Weights of a small GPT-style language model, trained from scratch on English Wikipedia: 2 heads of 64, tied embeddings.
Each number is 128 + 32 x the weight over its row's rms, rounded and kept within 0 to 255. Layers, rows and columns count from 0. The size above them is the row's rms in percent of the matrix's.

# layer 11 MLP down (transposed), 640x160, rms 0.102, rows 149-191, columns 80-159
size [114 101 107  99  98 103 104  76  92  98  99 101  78  93  96  97  97  96 115 100 108 103  95  98  89 102 101  92 100  98  96 117 102  98 104  88  97  93  98 100 115 110 112]
[[122 183 142 132 142 148 159  85 167 164 140 116 133 101 142 109 148 145  31 120 126 165 139 119 163 114 143 120 172  85 112  45  95 127 158 185 103 147 115 146 107  78 147 145  97 145 212 149 146 103 212 150  90 139 157 127 161 128 138 168 140 109 121 141 158 119  94 145 119 152 195 120  48 106 161 167 146 136 110 116]
 [154  86  48 171  74 196 114 121 100 113 174 166 156 152 112 154 172 189 146 117 144 207 165 108 185 131 160 109 190 100 124 105 124 104 181 112  55 153 131 100 121 180 115 159 162 126 109 142 178 130 115 126 144  87 112 184 121 150 170 111 153 145 142 174 116 115 106  97 128 145 138 156 104 124 151 105 136 146 149  88]
 [197  85  94 109 131 141 105 110 127  64 131 170  92 151 178 124 145 105 136 134 123 144  80 122 161 200 165 107  87 123 113 186 123 106 133 134 106 145 112 151  92 145 136 120  91 100 181  91  94 130  87 126 127  78 107 113 139  94 130 183 164 169 181  97 129 118 154 175 137 165 115 104 131 131 140 149 169 100 164 126]
 [153 100 133 103 118 138  53 149  99 115 165  94 126 158  59 121 173 115 134 113 144 149 128 154 113  86 112 186 126  58 170 122 146 109 127 129 189 148 121 110  98 147 101 111  73  92 133  91 179 115 142 155 145 136 151  67 124 103 183  88 121  90  94 106 109 123 140 176 106 152 143 141 160  63 131 116 123 161 132 119]
 [138  77 116 146 101 160  83 128 175  83 118 100 113 175 110 106 163 138  84 134 127 160 141 150 180  88 126 153 168  84 128  67 167  93  90 158  53 163 100 119  69  92 124 124  87 121 119  88 123 176 123  99 149 106 149 152 148 142 100 114 137 164 112 128  48 180 162  81 125  84 163 165 117 192 170 146  99 153 164 100]
 [174 122 124  98 100 192 158  74 116 118 167 109 152 167 145 168 109 109 152 113 104  96 139 127 143  98 114 189  94  61 176 122 143 177 140 133 121  92  96  94 108 156  93 151  88  81 127  98 167 134 127 143 189 154  74 115 110 100 156 109 109 101  89 157 123  81  97 141  66 174  93 144  96 124 159 118 136 181 107  94]
 [126 141 131 169  76  88 135 152 139 143 108 157 172  92 116 134 149 115 133 119  87 121 174 112 149 135 112  34 182 132 159 109 122  70  38 147 121 127 173 206  92  93 146 118 158 136 104 158 166 178 113 120  78 119 117 116 162 103 111 140 143 107 116 131 139 108 140 125 139 128  96 102 110 112  75 120 162 100 119 176]
 [118 131 123 115  79 134 110  99 147 146  94  75 142 170 171 120 108 179 140 122 113 120 113 151 121 121 140 120 124 141 128 255 109 143 138  86 135  90 141 163  95 115 118  87 141 144 116  90 150 163 135 108 144 126 134 141 108 112 115 121 148   0 146 110 169  48 122 183 109 134 131 112 125 124 123  22 156 133 115 166]
 [151 119 153 161 188  96  66 123 110 100 142 111  97 165  49 101  98 159 122 145 116 149 148 123 132 122 174 133 167 123 129 135  93 109 129 163 104 103  96 154  95 174  97 151 107 139 111 140 136 134  94 146  83  99 127 168 121 112 160 102 150  59 144 139 152 113  78  54  97 110 160 120 132 133 182  81 125 180 139 173]
 [104  91 157 131 108 147  92 134 157 131 148  58 133 187 194 142  82 145 118  87 149 103 124 123  65 138 158 164 118 106 119 196 106 149 101 121 123 148  93 102 148 141 154 125 200 126 129  51 153 173 130 147 161  91 112 105 130 142 112 140 140  94 100 140  96 130 175 141 122  94 131 103  87  82 140 150  86 188 124  61]
 [117 166 129 129 137 122  91 127 132 130  63 100 139 109 125 165 125 125 162 143  90 106  69 123 139 107  91 156  84 108 144 219  88  85 145 120 102  53 151 162 117  66 187 106  93  89 153 115  75 119 201 128 110  82 133 130 117 140 122 128 177 193 129  81  96 131 142  90 124 152  97 127 110 115 141 149 124 161 135 181]
 [151 169 133 167 114 100 122 103 139 157 168 133 131  91 145  95 147 173 206 130 125 150  96 103  82  92 139 166 145 163 213  89 152 149 108 162  94 113  80 168 103  79 196  97  74 109 133 120 138 106 124  67 139 107 146 126 167 145 111  99 178 150  99 162 154 166 126 131 103 124  92  90 119  76 172 164 106 130  79 200]
 [118 138 131  66  93 141 104 146 130 104 123  96 133 143 141 117 181 143 135 172 121 123 125  98 115 141 150 137 151 146  95 163 119 174 135 116 157 117 146 123 149 167 100 125 163 125  79 114 130 148 102 165 112 122 116 166 112 120  84 124 130   0 116 138 199  41 145 165  75 160  97 136 159 110 134  53 170 162  92 117]
 [156  66  87 126 162 109 147 129 123 195 160 157 125 124 153 182 204 123 151 117  91 127  93 180  80  88  88 140 122  98 109 112  80 125 180 130 151 114 133  71 133 198 102 113 147 139 184 105 101 149 119 120 113 169 105 110 137 146  71  94 133 187 112 120  92 121 102 111  99 130  96 187 133 164 178 152  99 176 138 157]
 [142 179 110 147  76 131 123 119 137 123  81 169 137 124  83 143 140 113 124 132 162 146 100 104 151 115  89  96 181 145  86  44 142 129 134 147 112 193 117 159  87 100 126 149 159  89 110  71 119 109 148 132 136 177 111  65 159  85 159 134 130 118  98 126 154  92 131 124 159 111 131 135 162 120  93 123 152 136 138  89]
 [110  86 147 181 142 137 121  93 220 136 118  78 137 165 123  83 143 166 148 149 124 130 144 102 135 107 131  75 134 166 138 108 107 186  91  95 160 157  66 140 159 106 141 117 118 125 144  94 122 149 169 141 105 169 176 162 155 121  88 123 114  80 137 149 178 114 113  94 108 163 161 164 155 115  98 130 177 148 118 160]
 [180 113 161 134 160  90 148  85 140 167 142 121 176  77 127 137 125 120 105 130 131 161 161 116 152  65  80 104 178 106 199 118 121 177 130 129 128 157 148 116 120 102  95 116 116 125  81 142 129 144  87  76 129  57  88 127 153 128 108 108 103 102 156  78 124 137 181 133 114 114 156 106 179 122 156 114 140  72 176  88]
 [115 132 138 113 131 136 137 111 132  92 124 152 157 142  97 120  97 136 144 175 144 150  94 105 117 159 174 118 141 102 125  82 118 187 151 148 107  93  56 107 126 148 175 140 166 113 146  83 158 124 141 110 160  69  98 156  82 113 144 136 139 242 142  66 126 110  81 150 121 106  73 110  98 111 127 109 144 167 181 144]
 [119 179 122  83  50 151 142 152 204 134  64 171 160  75 149 111 176 138 130 109 167 126  75 171 131 116 137 118 132 131 125  37 118 175  86 102 161 106 184 141 101 121 104 187 131 107 126 138 129  90  85 122  85 145 125 175 120 143  84 100 110 135  70 145 152  83  88 127 138 146 102  98 118 123 189 176 125 117 169 158]
 [162 115 167 143  92 127  98  88 126  73 133  89 146 103 132 149 185 130 115 106 114 113 166 109 150 134 135 146  96 135  98 142 102 130 161 108 142 142  52 128 145 129 134  97 156 118  90 103 112 121 108 117 121 120  99  69 156 134  82  70 135 179 101  89 146 157  70 113  91 129 112 154 132 164  89 174  79 149 147 121]
 [148  96  71  48  85 167 244 126  97 132 138 137 128 132 127 107 119 116 124 182 130  87 153 177 119 110 127 115 133 136 211 145 190 140 104  91 109 124  98 106 151 114 144 101 113 141 139 153 141  62 144 109  97 134 113 107 128 114 140 158 146 142 185 108 118 138 144  78 155 182 132 116 128 142 119 200  82  79 145 126]
 [142 121 149 101 105 112 166 110 122 132 180 139 130 155 147 141 190  82 135 133  89  91 109 171 176  95 115 140 112 146  90  30 120 111 157 116 226 134 158 100 173 132 119 141  81 137 133  90 119 118 150 101 104 143  43 129 184 148  84 140 133 136 107 151 180 153 117 148 108 105  97 108  98  98 142 184  71 105 125  68]
 [ 49 144 164  84 139 128 213 107 109 203 100 151 148  98 193  75 103  78 188  99 112 185 150 155 144 151 144 103 171 152 174 109 141  89 116 132  91 100 184 120 115 101 133 132 103 161 128 143 179  95  85 163 138 164 157 165  88 154 116  82  70 132 130 147 114 133 168 164 129 154 132 114 113 142 132 138 131  55  95 179]
 [ 83  91 169  86 102  96 157 130 181  83  81  63  90 142 120  83  67 147 157 185 139 193  43 137  96 117 168 131 127 129 137 146 123  82 208 114 147 141  72 124 160 137 122 179 105 132 153 169 145 159 153  94 133 100 154  89 142 135 133 129 169 130 159 112 164 107 120  74 133 134 163 163  85 134 127 135 160 123 141 182]
 [123  70 167 147 151 185 129  97  84 159 115  86  78 124 146 122 111 108 124 128 136  90  52 149 113 131 187 125 150 148 149 128  96 117 145 143 135 101  61 123 178 121 113 104 125  83  95  99 130 124 135 158 107 140 126 110 172 110 150 110 125   0 149 126 163 117 134  94 109 139 188 179  96 175 151 100 136 124 146 147]
 [ 99 120  99 155 132 183  86 113  81 136 135 152 138 192 124 124 165  84 160  71 123 110 101 123 111 180 154 154 119 144 171 246 125 133  96 159 127 134  64  72 130 108 134 141  98 141  61 141  85  84 205 123 144 101 131 126 118 138 129 180 154  43 176 138 142  58 141 127  88 168 137 111 121  69 115 107 134  91 124 132]
 [139 117 146 160 134  72  85 158 152 104 120 113 132 171 105 125 120 129 161  99 108 138 108 143  90 158 143 150 171 138 117  50 137 148 104 145 178 176 111 121  89 131 151 161 139 144 168 134 163 104 188 153  79 160 128 156 196 179 159 121 133  72 108  76 130 131  96  89 127 101 112 102 183 114  85 116 178 141  87 158]
 [168 154 127 107 144 111 108  88 129 123 139 149 119 100 176 155 187 154  54 157  98 133 100 141 145 161 103  61  62 142 152 194 165 181  95 155 113 121 145 191 115 112 141 131 148  52 116  87 161 156 114 157 123 126 169 158 121 143 125 180  85 157 176 152 112 153 169  71 115 137 137 113 141  90  77 149 180 140 199  81]
 [140 139 120 107 128 147  81 169 155 124 165 152 114 100 147 129 170 140 127 210 247 142 135 138 135 133 131 156 123 114 110 112 117 128 144 146 114 150  93 102  62 117 170 148 123 127  46 107 124 168 126 160 111 152 144 148 141 134 105 100 116 126 109 111 131 120 159  89  98 115 169 107  84 146 196 172 120  93 114 138]
 [ 50 163 144 144 116  78 176 142 103 233 158 130 152 144 174  91 175 128 123  95 161 147 168 151 136 130 113 101 130 156 161 125 136 114 132  89 130 100  82 134 137  87 164  42 126 156 129 130 170 139 156 114 145 144  84  96 112  88  89 110 110  90 113 146 143 139 128  79 159 124 125 110 157 113 173 151  99  72 161 167]
 [136 117 115 111 166 149 128 147  93 171 177 152  67 137 117 145 159 112 109  84  98  51 128 125 146  62  55 109  81 133 130 132 133 137 127 101 144  81 121 152 190 164 125 126 204  98 121 178  86 161 134 138 171 104 190 135  94 121 117 167 150 131 132  95 123 141 151 184 142 139 204 110 132 139 151 108  88 165  85 116]
 [ 92 198 167 146 114 109 146 204 136 117 129 135  82 120 144 107 144 137 127 135 136  90 157 149  87 130 127  91 165 188 123 123 203 129 111 116 105 135 115  85 191 146  90 108 192 134  76 145 151 108 140 124 133 114 168 175 167  86 130  88  92  94 157 139 204 106 120 134 131 130  84 117 138 182 103  89 142  95 142 146]
 [124  57 107  66 180  86 135  86 125 104 127 124 117 153  74 119 184 159 129 156 130 107 121 211 112 134  60 152 166 145 130 131 114 182 112  88 109  92  81 118 143 192 176 128 157 122 115 148 128  97 130 134 131 117 155 115  62 108 135  99 122 200 143 112  43 159  62  92 105 141 147 154 157 138 134 177 117 128 153 137]
 [163 184 136 108 140 122 185 154 141 138 159 102  88  99 150 115  88 111 201 103 124 138 118  79  96 133 208 125 135 112 176  99  50 112 147  84 147 141 136 103 188 168 102 113 153  68 121  84 101 109  99 144 114 167  99 173 150  88 112 156 155 141 196 131 121 198 169  82 124  54 130 121 147 145 115 128  85 119 148 123]
 [147 124 124 140 144 138 122 119 170 142 113 132  88 117 118 169 182 125  84 149 154 140 103 143 133 109 172 106 122 117 129  75 166 123 145 112 138 146 114  95  61 124  89 108 154 145 204  98 119 140 138 137 119 132 135 137 100  95  97 109 155 158 170  79 146 107 122 157  93 116 153 105 122 152  91 184 147 110 113  40]
 [112 114 175 116 123 113 160 156 109 166  86 104 180  96 130 134 160 195 107  81 145  94 100 145 145 106  94 172 109 110 148 216 123 153 104 121 150  81  66 140  86 122 120 113 104 164 154 148 148  92 159 165 139  81  77 186  62 161  95 124 154  30 147  74 135 104 134 113  84 130  81 177 133 108 166  49 110 124 153 151]
 [126 165  55 141  79 111  94  80  84 111 194 123 118 142 105 158 177 159 151 141 102 136 166 109 160 137 210  86 127 131 144  27 112 148 144 124 110 149  79 161 101 150 137 133 202 137 111 164  57 161 152 145 123 135 115 104 129 109  52 146 104 137 103 138 132  95  89  56 158 149  90 108  45 118 143 129 193 147 140 124]
 [ 98 163 143 129 170 125 148 171  94 176 112 131 182 109 120 145 115 113 126 122 145 139 150 165 134 151 119 117 151 115 142 175 131 113 114 127  95  96 178  96 119 120  70 109 136 120  95 145 131  84 112 122 145 126 197 145 184 119 186 144 134   0 158  99 158  79 131 146 170 117 110  97  77 170 161  78 128 102 137 136]
 [134 142 128 117 103 108 170  89  97 154 126 173  72 136 116  99  96 105 135 130 148  99  92 175 159 139 140  38  63 218 176 119  99 170 138 138  69 139 111 129  77 114 141  86 121 207 174 168 119 108 132  83 136 158 148 149 127 113 112 162 136 170 147 113 124 130 167 141 131 155  90 116 134  72 144 148 116 123 167 161]
 [118 171 131 120 142 141 138 191 124 128 156  37 140 150 127  97 136  96  76 135  88 125 128 104 186  89  72 154 128 128 110 130 164  82 168 189 114 136 151 106 155 106 145  96  48 108 148 118  91 132 153 118 109 139 167 154 170 175  82 121  73 104  89 167  57 132 155 143 126 100 176 180  83 165 137 162 123 161 130  97]
 [119 103 135 110 150 101 136  95 132  60 142 130 142 189 137 192  94 190 165 123  94 133 147 153 157 132 144 202 164 116 156  87 103 126 163 153  91 117 102 108  82 100 140  95  91 130 120  61 116 160  66 123  66 124 119  68 132 157 133 117 128 167 177 129 112 156  61 114 145  98  38 174 112 139 124 165 132 165 130 153]
 [127 156 104 141  71 154  89 152 134  84 138  78 106 127 141 147  87 179 170 145 128 165 107 119 147 148 144 135 123 123 108  72  81 153  77 192 136 127 116 187  99 139 126 104  93 170  87 162 167 120 147 118 117  96  99 129 149 126 130 130 198 104 172 132 146 162 109 111 140  97 170 161  78 100 157 116  82 129  97 203]
 [113 155  95  98 126 134 148 214 142 184 127 133 118 142 110 136 140 136 115 126 129 185 163 102 133 124 149 130 121 150  99  48 149 116 160 112 112 150 164 121 150 177 113 136 175 192  59 154 124 157 124 102 118 108 134 132 124  83  97 134 155  96 139  99 180 111 134 159 140 169 134  89  94 167 175 123 133  91  98 173]]
# layer 11 MLP up, 640x160, rms 0.112, rows 150-191, columns 80-159
size [100 105  97  90 102 102  91  91  97 104 103  89  94  94  98 105  98 108 101 110 100  95  97  88 103  98  97 102  94 102 106  98 106  99  97  92 104  98 100 107 102 108]
[[ 73 114 152 122 143 137  82 107 209 185 142 117 166 133  41 122  63 143 158 129 135 150  93 162 102  91 101 153 132 116  95 115 155 116 151 103 154 146 120 101 137 153  80 148 101 129 140 190  94 169 176 117 129 118 140 121 158 190 110 149 110 141 131 140 115 188  93 133 104  76 112 142 126 135 104 132  95 151  67 160]
 [114 141 174 148 192 128  99 140 120 150 138 144 159 106  85 119 157 119  83  87 119 118 137  52  82  73  81 163 123 142 137 150 127 116  79  76  90  99  92 136 103 121 153 115 176 149  81 165 120 189 121 132  87  42 137 133 149 127 179 124 113 178 147 156 104 120 117 150  98  83 147 147 131 153 125 119 161 131 145 150]
 [166 197 198 136  92 125 156 135 104 130  73 134 109  78 148 122  66 136 124 190 151 120  89  80 121 183 153 101 149 157 102  78 119 135 152 170 182 129 130 179 138  82 191 143 134 163 115 116  87 112  95 161  69 159 126  57  85 145 130 131  89 173  97 147 147 113 133 154 145 126 141 133 170 134 119  96 148 108 149 124]
 [111 108 114 164  89 129  67 177 166 114 131 129 179  69 157 135 144 138 154 168  97 101 171 130 151 102 179 162 169 121 134 158 170 148 151 102 134 112 142 144 204  59  81  94 114 128 147 193  87 119  80 137  96  97  98 136 128 149 124 114 120 135 124 142 114 108 144 186 133  66 108 169 194 133 123 115 124 135 110 174]
 [135 110 108  93 167 108 121 185 157 147 119 146 130 110 132 116 110 140 118  91 125 107 200 149 142 156 129 114 116 137  26  87 148 102 138 186 159 108 187 173 132  77 188  83 154 150 168  86 102  63 167 120 127 108 175 139 117 167 176 134 116 163 120 111 111 170  92  91 154  83 139 136 156 138 140 103 113 138 104 153]
 [123  99 156 133 130 149 156 110 119 179 158 140 164 164  93 130 122 135 154  89 162 142 109 145 115 129 150 194 112 103 118 126 143 134 164 134 123 167 211  88 133 150 159 130 161 106 162 101 102  79 120 128 146 110 106 136 117 107 179 152  88 133 124 185 110 148 110 175 128 109 139 139 117 142 120 114  98  95 139 119]
 [ 91  88 103 156 124 110  96 176 139 140 216 157 145 123 131 109 185 145 154 119 101 137 177 118 135 169 148  98 159 145 133  95 164 113  95 131  97 154 117 180 172 102 157 162 130  65 156 156  95 108 130 148  87 104 127 110 129 132 191 161 124 124  84 140 182  86 160 163 117 179 100 185 160 126 148  89 197 111 130 100]
 [ 98 106 124 226 116 111 200 139 154 158 167 117 127  75 140 183  87 115 136 188 162 143 120 116 142 136  90  77  87 172 129 130  97 142 201 120 122 173 110 135 110  89  72 124 137 112 112 117  87 173  92 170 148  91 128 138 114 124 143 159 152 144  79 120 169 114 154 148 116  63 121 157  74 117 113  88 153 132  60  49]
 [138 190 117 118  90 142 164 134 146 120  97 172 183 154  90 147  92 177 134 104 136 150 128 154 155 165 111 144 155 136  88 138 180 150 142 103 164 173 157 182 163 160 106 107 156 136 156 169 127 150 128 169 124  96  87 168 114 105 133 123 114 138 139 155 156  99 102 167 118 174 112  99 175 132  41 115 143  77 102 124]
 [135 150 167 102 210 121 137 100 153 101 122 157 132 113 112 190 148 127 106 167 138 122 136  98 110 106 159 167 147  59 159 129 128  70 130 127 106 148 161  97 114 122 111 123  89 121 124 125 153 150 116 109 131 141 107 147  72 185 148 128 160 171 134 154 155  46 144 208 124 102 177 116 142 186 149 170  85 150  83 117]
 [131 120 132 162 164  98 109 155 126  52 186 141 160 114 155 150  84 138 132 121  83 186 179  86 143 119 111  97 118 100 133  87 127 114 150  91 146 144 208 110 147  69 149 151 139 200 127 170 100 129 154 145 109 184 212 141  48 184 151 109 167 183 129 113 134 116 146 146 130 149 102  97 217 164 155 122 116 138  79 112]
 [105  77 147 169 110  88  80 172 144  81 129 104 104 124 109 139 123 148 155 168  95 159 160 103 121 120 205  92 169 150 181  85 156  63  86 123  95 166 124 134 122 125 180 180 193 122 128 171 145 159 137 112 101  88 135  82  79 110 167 159 139 112  92 161 123 101 138 179 184 152 140 135 126  89 131 124 144 116  98 155]
 [195  87 154 118 134 127 136 174 161 145  55 179 151  85 129 215 111 134 167 109 105 131 117 101 117 158 122 151 134 131 182 101 166 143 125 136 182 125 166 186 126 125 121 131 213 139 154 128 119 155 102 119 109  95 122 140  93 148 173  86 146 142 128 144 148 156 125 152 117  76  88 147 179 156  55 111 106 117 167  97]
 [142 165  96 134  88 218 175 145 101 125 192 117 159 166  98 206 120  97  86 128 102 127 140 116 127 168 159 190 135  98 109 120 146 145 123 151 156 113 145 129 136 170 147  93 182 144 178 143 147 133 125 161 108 109  64 102 100 136 165 145 137 161 102 125 158 105 156 109 115 162 173 151 163 132 146 116 180 122 156 146]
 [100  74 104 145 163  90  90 107 128  43 167 136 142 154 153 128 112 130 105 118  91 119 102 121 190 143 152  98 147 136 165  96 126 111  70 150 151 119 145 181  74 167  96 128 149 156 124 125 154 163  80 116 124 167  68 113 113  96 141 134 128 175  84 153  83 190 153 168 138 120 189 101 199 145 119 148 131 118 138 130]
 [ 92 158 150 187 115  90 107 138 141 154 127 122 125 159 172 158 170 143  98 154 134 160 175 107 124  85  79 136  97 116  63  83 143 108 106 128 132  96 193 122 122  61 190  88 126 152 106 214 141 162 212 100 133  65 131  90 146 135 124 106 129 146  82 162 188 114  92 161 151 169 157 145 149 167 120 142 100 132 120 134]
 [127 131 150 170 161 106 112 105 171 190 201  76 142  78 132 105 164 152 125 129 123 136 133  80 129 104  36  97 158 144 135 136 213  98 112 140 128 157 116 113 118 139  70 140  94  99 164 156 115 125 152 140  91 114 128 101 146 145 123  91 101 134 155 171 123 109 165 163 167  95 130  88 146 153 124 136  86 138 193 117]
 [103 122 150 116 101 102 140 162 108 123 129 169  92  94 118 131  95 161 129 168 100 172  93 125 151 108 136 135 111  83 115 125 169 111 138 107 154 113 113 151 114 164 111 150 164 149 126  91 168 147 134 130  75 134 189  72 172 209 147 126 141 183 166 102  96 130 138 184 184  88 176 139 175 183 138 152 124 117  95 112]
 [ 88 115 166 153 164 112 151 121 110 178 131 162 112 132 121 149 113  89 143 127 136 121 125  98 158 116 110  95  78  66  78 129 153 116  98 108  91 105 114 211 169  95  99 157 129 117  91 119 115 165 144  97  84 116 132 145  97 123 177 181  99 180 165 202 142 128 154 160 173 120 142 163 167  75 113 138 101 156  88  50]
 [134 168 112 112 202 111  88 121 115  95  97 137 140  80  71 174  79 171 132  95  91  96 165 141 115  76 143 174 139 103 150 146  97  87 100 158 143 143 145 129 129 170 153 155 178  80 126 169 117 126 209 151 165 136 101 114 118  55 162 115  91 150 110 130 109 121  58 168 131  86 132 177 209 112  98 151 120 169 152 114]
 [ 85 132 147 164 114 148 122 159 184 171 114 122 104 115  88  98 102 123  53 133 123 141 145  97 173 144  77 169  83 138  78  55 171 144 169 136 135 136 144 145 122 127  95 160 112 117 114 127 147 121 123 150 173  96 121 124 151 131 170 135 110 172 126 167 199 115 153 121  87 106 119 129 125  98 151 107  59  90 117  41]
 [170 101 137 138 180 143 137 134 124  79 128 220 175 195 108 151 156 165 122 121 145 128 117  87  96  96  70 186  84 111 118 132 146 117 175 150 139 122 113 108  77  91 172 169 126 106 185 158  58 148 119  76 141  87 121 162 154 153 108 144 133 139 134 150 161 128  83 147  94 155 116 151 129 154 122 143  92 171 126 108]
 [ 88 164 119 102 173 114 153 122 129 150 149 139 117 137 186 136  80  92 116 104  75  82 194 114 128 137 153 153 134 131 166 115 108 126  64 164  92 158 131  83 152 136  95 166 102 100 112 161 135 116 170 104 113 144 155 142  90 128 193 120 111 142 139 131 109 116 217 181 137 125 132  81 133 168 116 165 144  81 156  68]
 [172 158 138 125 118 102 117 138 165 142 151  95 164 116  85  98  79 118 103 165 135 168 110 130 139 212 116 112 154 131  93 136 129 144 133 170 170 109 130 178 152 154 135  91 143 118 161 167  84  94 124  98 157 176 120  93 166 182 136 232 110  93 136 151 150 138 179 161 148 160 132 155 174 114 114 131 162  77  79  95]
 [170 147 118 161 147 118 141 170 144  90 116 110  90 139 125 154  38 155 108 150 140 178 130  79 120  43  97 128 154 102 105  64 115 120 156 144 125 181 145 133 100  84 202 158 133 152  97 105 128 137 123 154 120 101 135 111 204 132 111 149  88 115  74 140 156 104  88 179 129  95 124 129 116 196 178 133  88 138 195  75]
 [113 215  77 113 153 153 159 111 166  88 127 153 182 161 190 139 152 140 106 117 142 108 136 126  77 147  95 151 146 176 136 121 111  72 153 171  76 134 150  87 133 105  69 155 158 143 146 196  48  91 143 139 129 163 202 161 101 150 156  98 121 131 121 127 114 139  99 167 139  96  62 148 197 139 157 124 118 178 144 113]
 [173 133 161 175 164 190 121 154  92 127 108 131 131 203  89 182 137 131  93 154 146  78 187 127 161 152 113 189 127  80 128 150 166 128 128 143 141 161 148  82  87 113 162 160 195 163  84 108 148 100 128 147 155  57 154 149 137 141 140 116 101 161 153 117  87  90 131 126 180  93  92 168 119 113  84 136 166  38 151  58]
 [ 97 175 148 112 148 127 102 174 156  94 111 137 116 122 135 151  91 137 163 135 133 139 137 155  97  79 136 184 140  99 110 116 142 133  83 138 118 117 159  94  83 118  81 181 183 111 184 106 133 157 105 158 113 112 160 113 120 156 194 132 118 142 152 107 169 151 149 129 139 104  85 100 149  74 134 108 132 134  65 114]
 [105  87 132 131 146 176  91 113 150  82 198 170 123 106  96 167 119 126 148 104 105 107 140  79  88 155 156 146  69 139 139 135  86 156 136 167 145 118 170 117 120 123 131 233 170 124 141 143 100  56 139 139  81 116 167 130  62 136 120 142 107 123 132  84 124 150 130 149 132 160 120 140 201 125 167 130 110 117  94 110]
 [142 161 126 162 125 107 126 138 174 131  96 137 180 115  99 163  93 167 118 164  95 150 135 108 165 127 137  77 159 166 131  87 108 171  71 148 124 182 142 120 141 124 103 144 178 158  83 136 199 160 176 109 147 100 175 100 118 153 125 118 139 138  68  93 145 168 111 143 150 113 141 132 201 138 174 110  95 140 142 139]
 [162 129 129 113 126 127  74 153 164 121 102 131 146 147  82 134 103 201  91 167 135 101 147 144 156  82 116 130 184  93  88 120 149  89 161 108 134 111 126 102 128 114 144 172 198 109 147 110 141 122 181 139 146 150 128 161  94 161 150 115 150 148 143 144 119 199  88 167 136 119 154 132 130  60 106 126 121 158 144  36]
 [153 143 143 175 158  92 128 116 181 165 130 155 120 144 160 174 110 110  81 143 189 146 193 130 123 192 115 147 135  79 117 159 114 107 135 165 187 148 140  68 135 142 144 141 131  51 116 145 131 106 198 137 147 159  84 142 160 176 140 153  91 141 162 110 120 117 152 160 100 110  93 156 129  67  92 110  71 114  67 117]
 [154 124 149 188 149 105 104 167 173 137 118 153 151 144 151  86  76 153 129 130 151 175 118 123 122 136 143 120 185 108  84  63 143 136 126  97 209 147 154 153 151 173 131 129 193 130 143 146 118 152 112 102  76 113 103 117 140 148 131  97 164 131  73 174 131 171 187 179 169  99 115  84 156 138  86 139  92  92  87 127]
 [ 78 154 173 130 150  90  88 141 146 175 115 153 111 141 125 121 137 160  95 125 140 171 134 191 178 114 132 118 160 144 125 106 117 133 127 132  58 172 224 150 149  89 153 179 139 101 133 116 141 141 151 130 122 195 136 123 146  87 153 147  67 149 106 184 101 152 101 114 105 139 134 113 161 158 120 126 115  90 118 162]
 [150 102  73 144 147 175  84 140 196 104 163 130 128 177  71  80 126 129 172  96 127 100 190 116 133 120  80 152 123 152 197 148 155 150 125 160 188 101 155 134 172 159  77 215 149 116 122 179 100 130 121 135 140 157 101  91 100 161 211 113  97 133 168 200 144 119  96 153 113 125 132  96 107 126  91 106 136 151 150 133]
 [110 158 141 103 191 139 152 143 157 154 112 106 139  89 107 161 156 146  68 153 124 130 165 167  95 112  75 179  72 123 122 143 151 101 124  94 113 118 168  88 125  86 114 136  74 144 132  98 120  76 147 113 169  93  66 110 187 151 180 147 165 160 157 155 105 147 138 187 124 138 130 114 195 139 127 145 164 113 139 112]
 [103 185 156 114 122 119 141 122 128 140 106 143 130 131 157 138  82 110  67 147 139 199 146 154 101  90 148 164 164 101 135 116 150 134 135 179 143  94 159 102 121  81  91 135 144 166  91 190 160 153 101 129 140 154 134  89 143 119 174 164 102 125  95 165 196 149 114 181 142 105  60 107  90 149  99 106 139 119 153 107]
 [109 116 110 151 164 108  87 152 141 108 131  99 119 193 101 134 132 103  61 130 101 155 216  88 118 130  92 155 159 103 171 131 192  90 131 168 157 118 170 143  88 153  79  93 159 114 144 153  93 100 137 240 138 121 143 148 155 136 149 153 127 136 104 175 124 157 130 128 144 109 173 141 152 154  88 127 127 134 150  60]
 [145 159 119 131 122  97 158  56 143 209 128 173 122 141 112  83 146 106 106 170 125 137 191  94 110 160 100 122 168 108  70  74 184 100 133 119 153 142  92 173 127 138 103 140  78 153 131 117  96  69  76 122 110 126 114  76  80 141 178 166 137 134  63 141 148 148 160 169 159 129 124 138 145 174 164 117 128 132 102 156]
 [142  93 203 126 124  80  82 142 166 101 141 189 105 103 123 112 119 114 172  70  95  93 129  75 101 185 157 164 122 127  69 104 161 130 144 158 193 158 125 159  94  99 151 167 147 149 101 137 138 134  98 157 111  48 169 183 121 177 180  79 115 170 146 186 141 178 164 166 181 129  95 123 164 104 116 106 153 160 121 104]
 [142 166 183 129 125 114 116 151 152 164 157 114 170 177 109 111 121  80 120 124 120 152 115  89  98  91  86 157 138 163 171 129 125 133 139 192 134 138 115 164  83 130 141 168  82  97 138  84 125  54  58 138 124 138 187 148 117 123 164 165  98 136 150 127 144 160 168 161 149 169 128 188 143  57 118 106 149 100 145 139]
 [113 130 120 118 147 134 120 172 163  82 153 104 162 113 118 142 111  97 165  96 132 155  83 121 134 112 157 147  96  96 123  71 195 107  98  85 153 152 144 125 116 117 138 127 163 121 119 143 203  97 113  65 159 116  96  91  94 150 208 172  58 138  51 163 184 124 118 139 140 135  85  98 137  77  91 144 101 121 173  99]]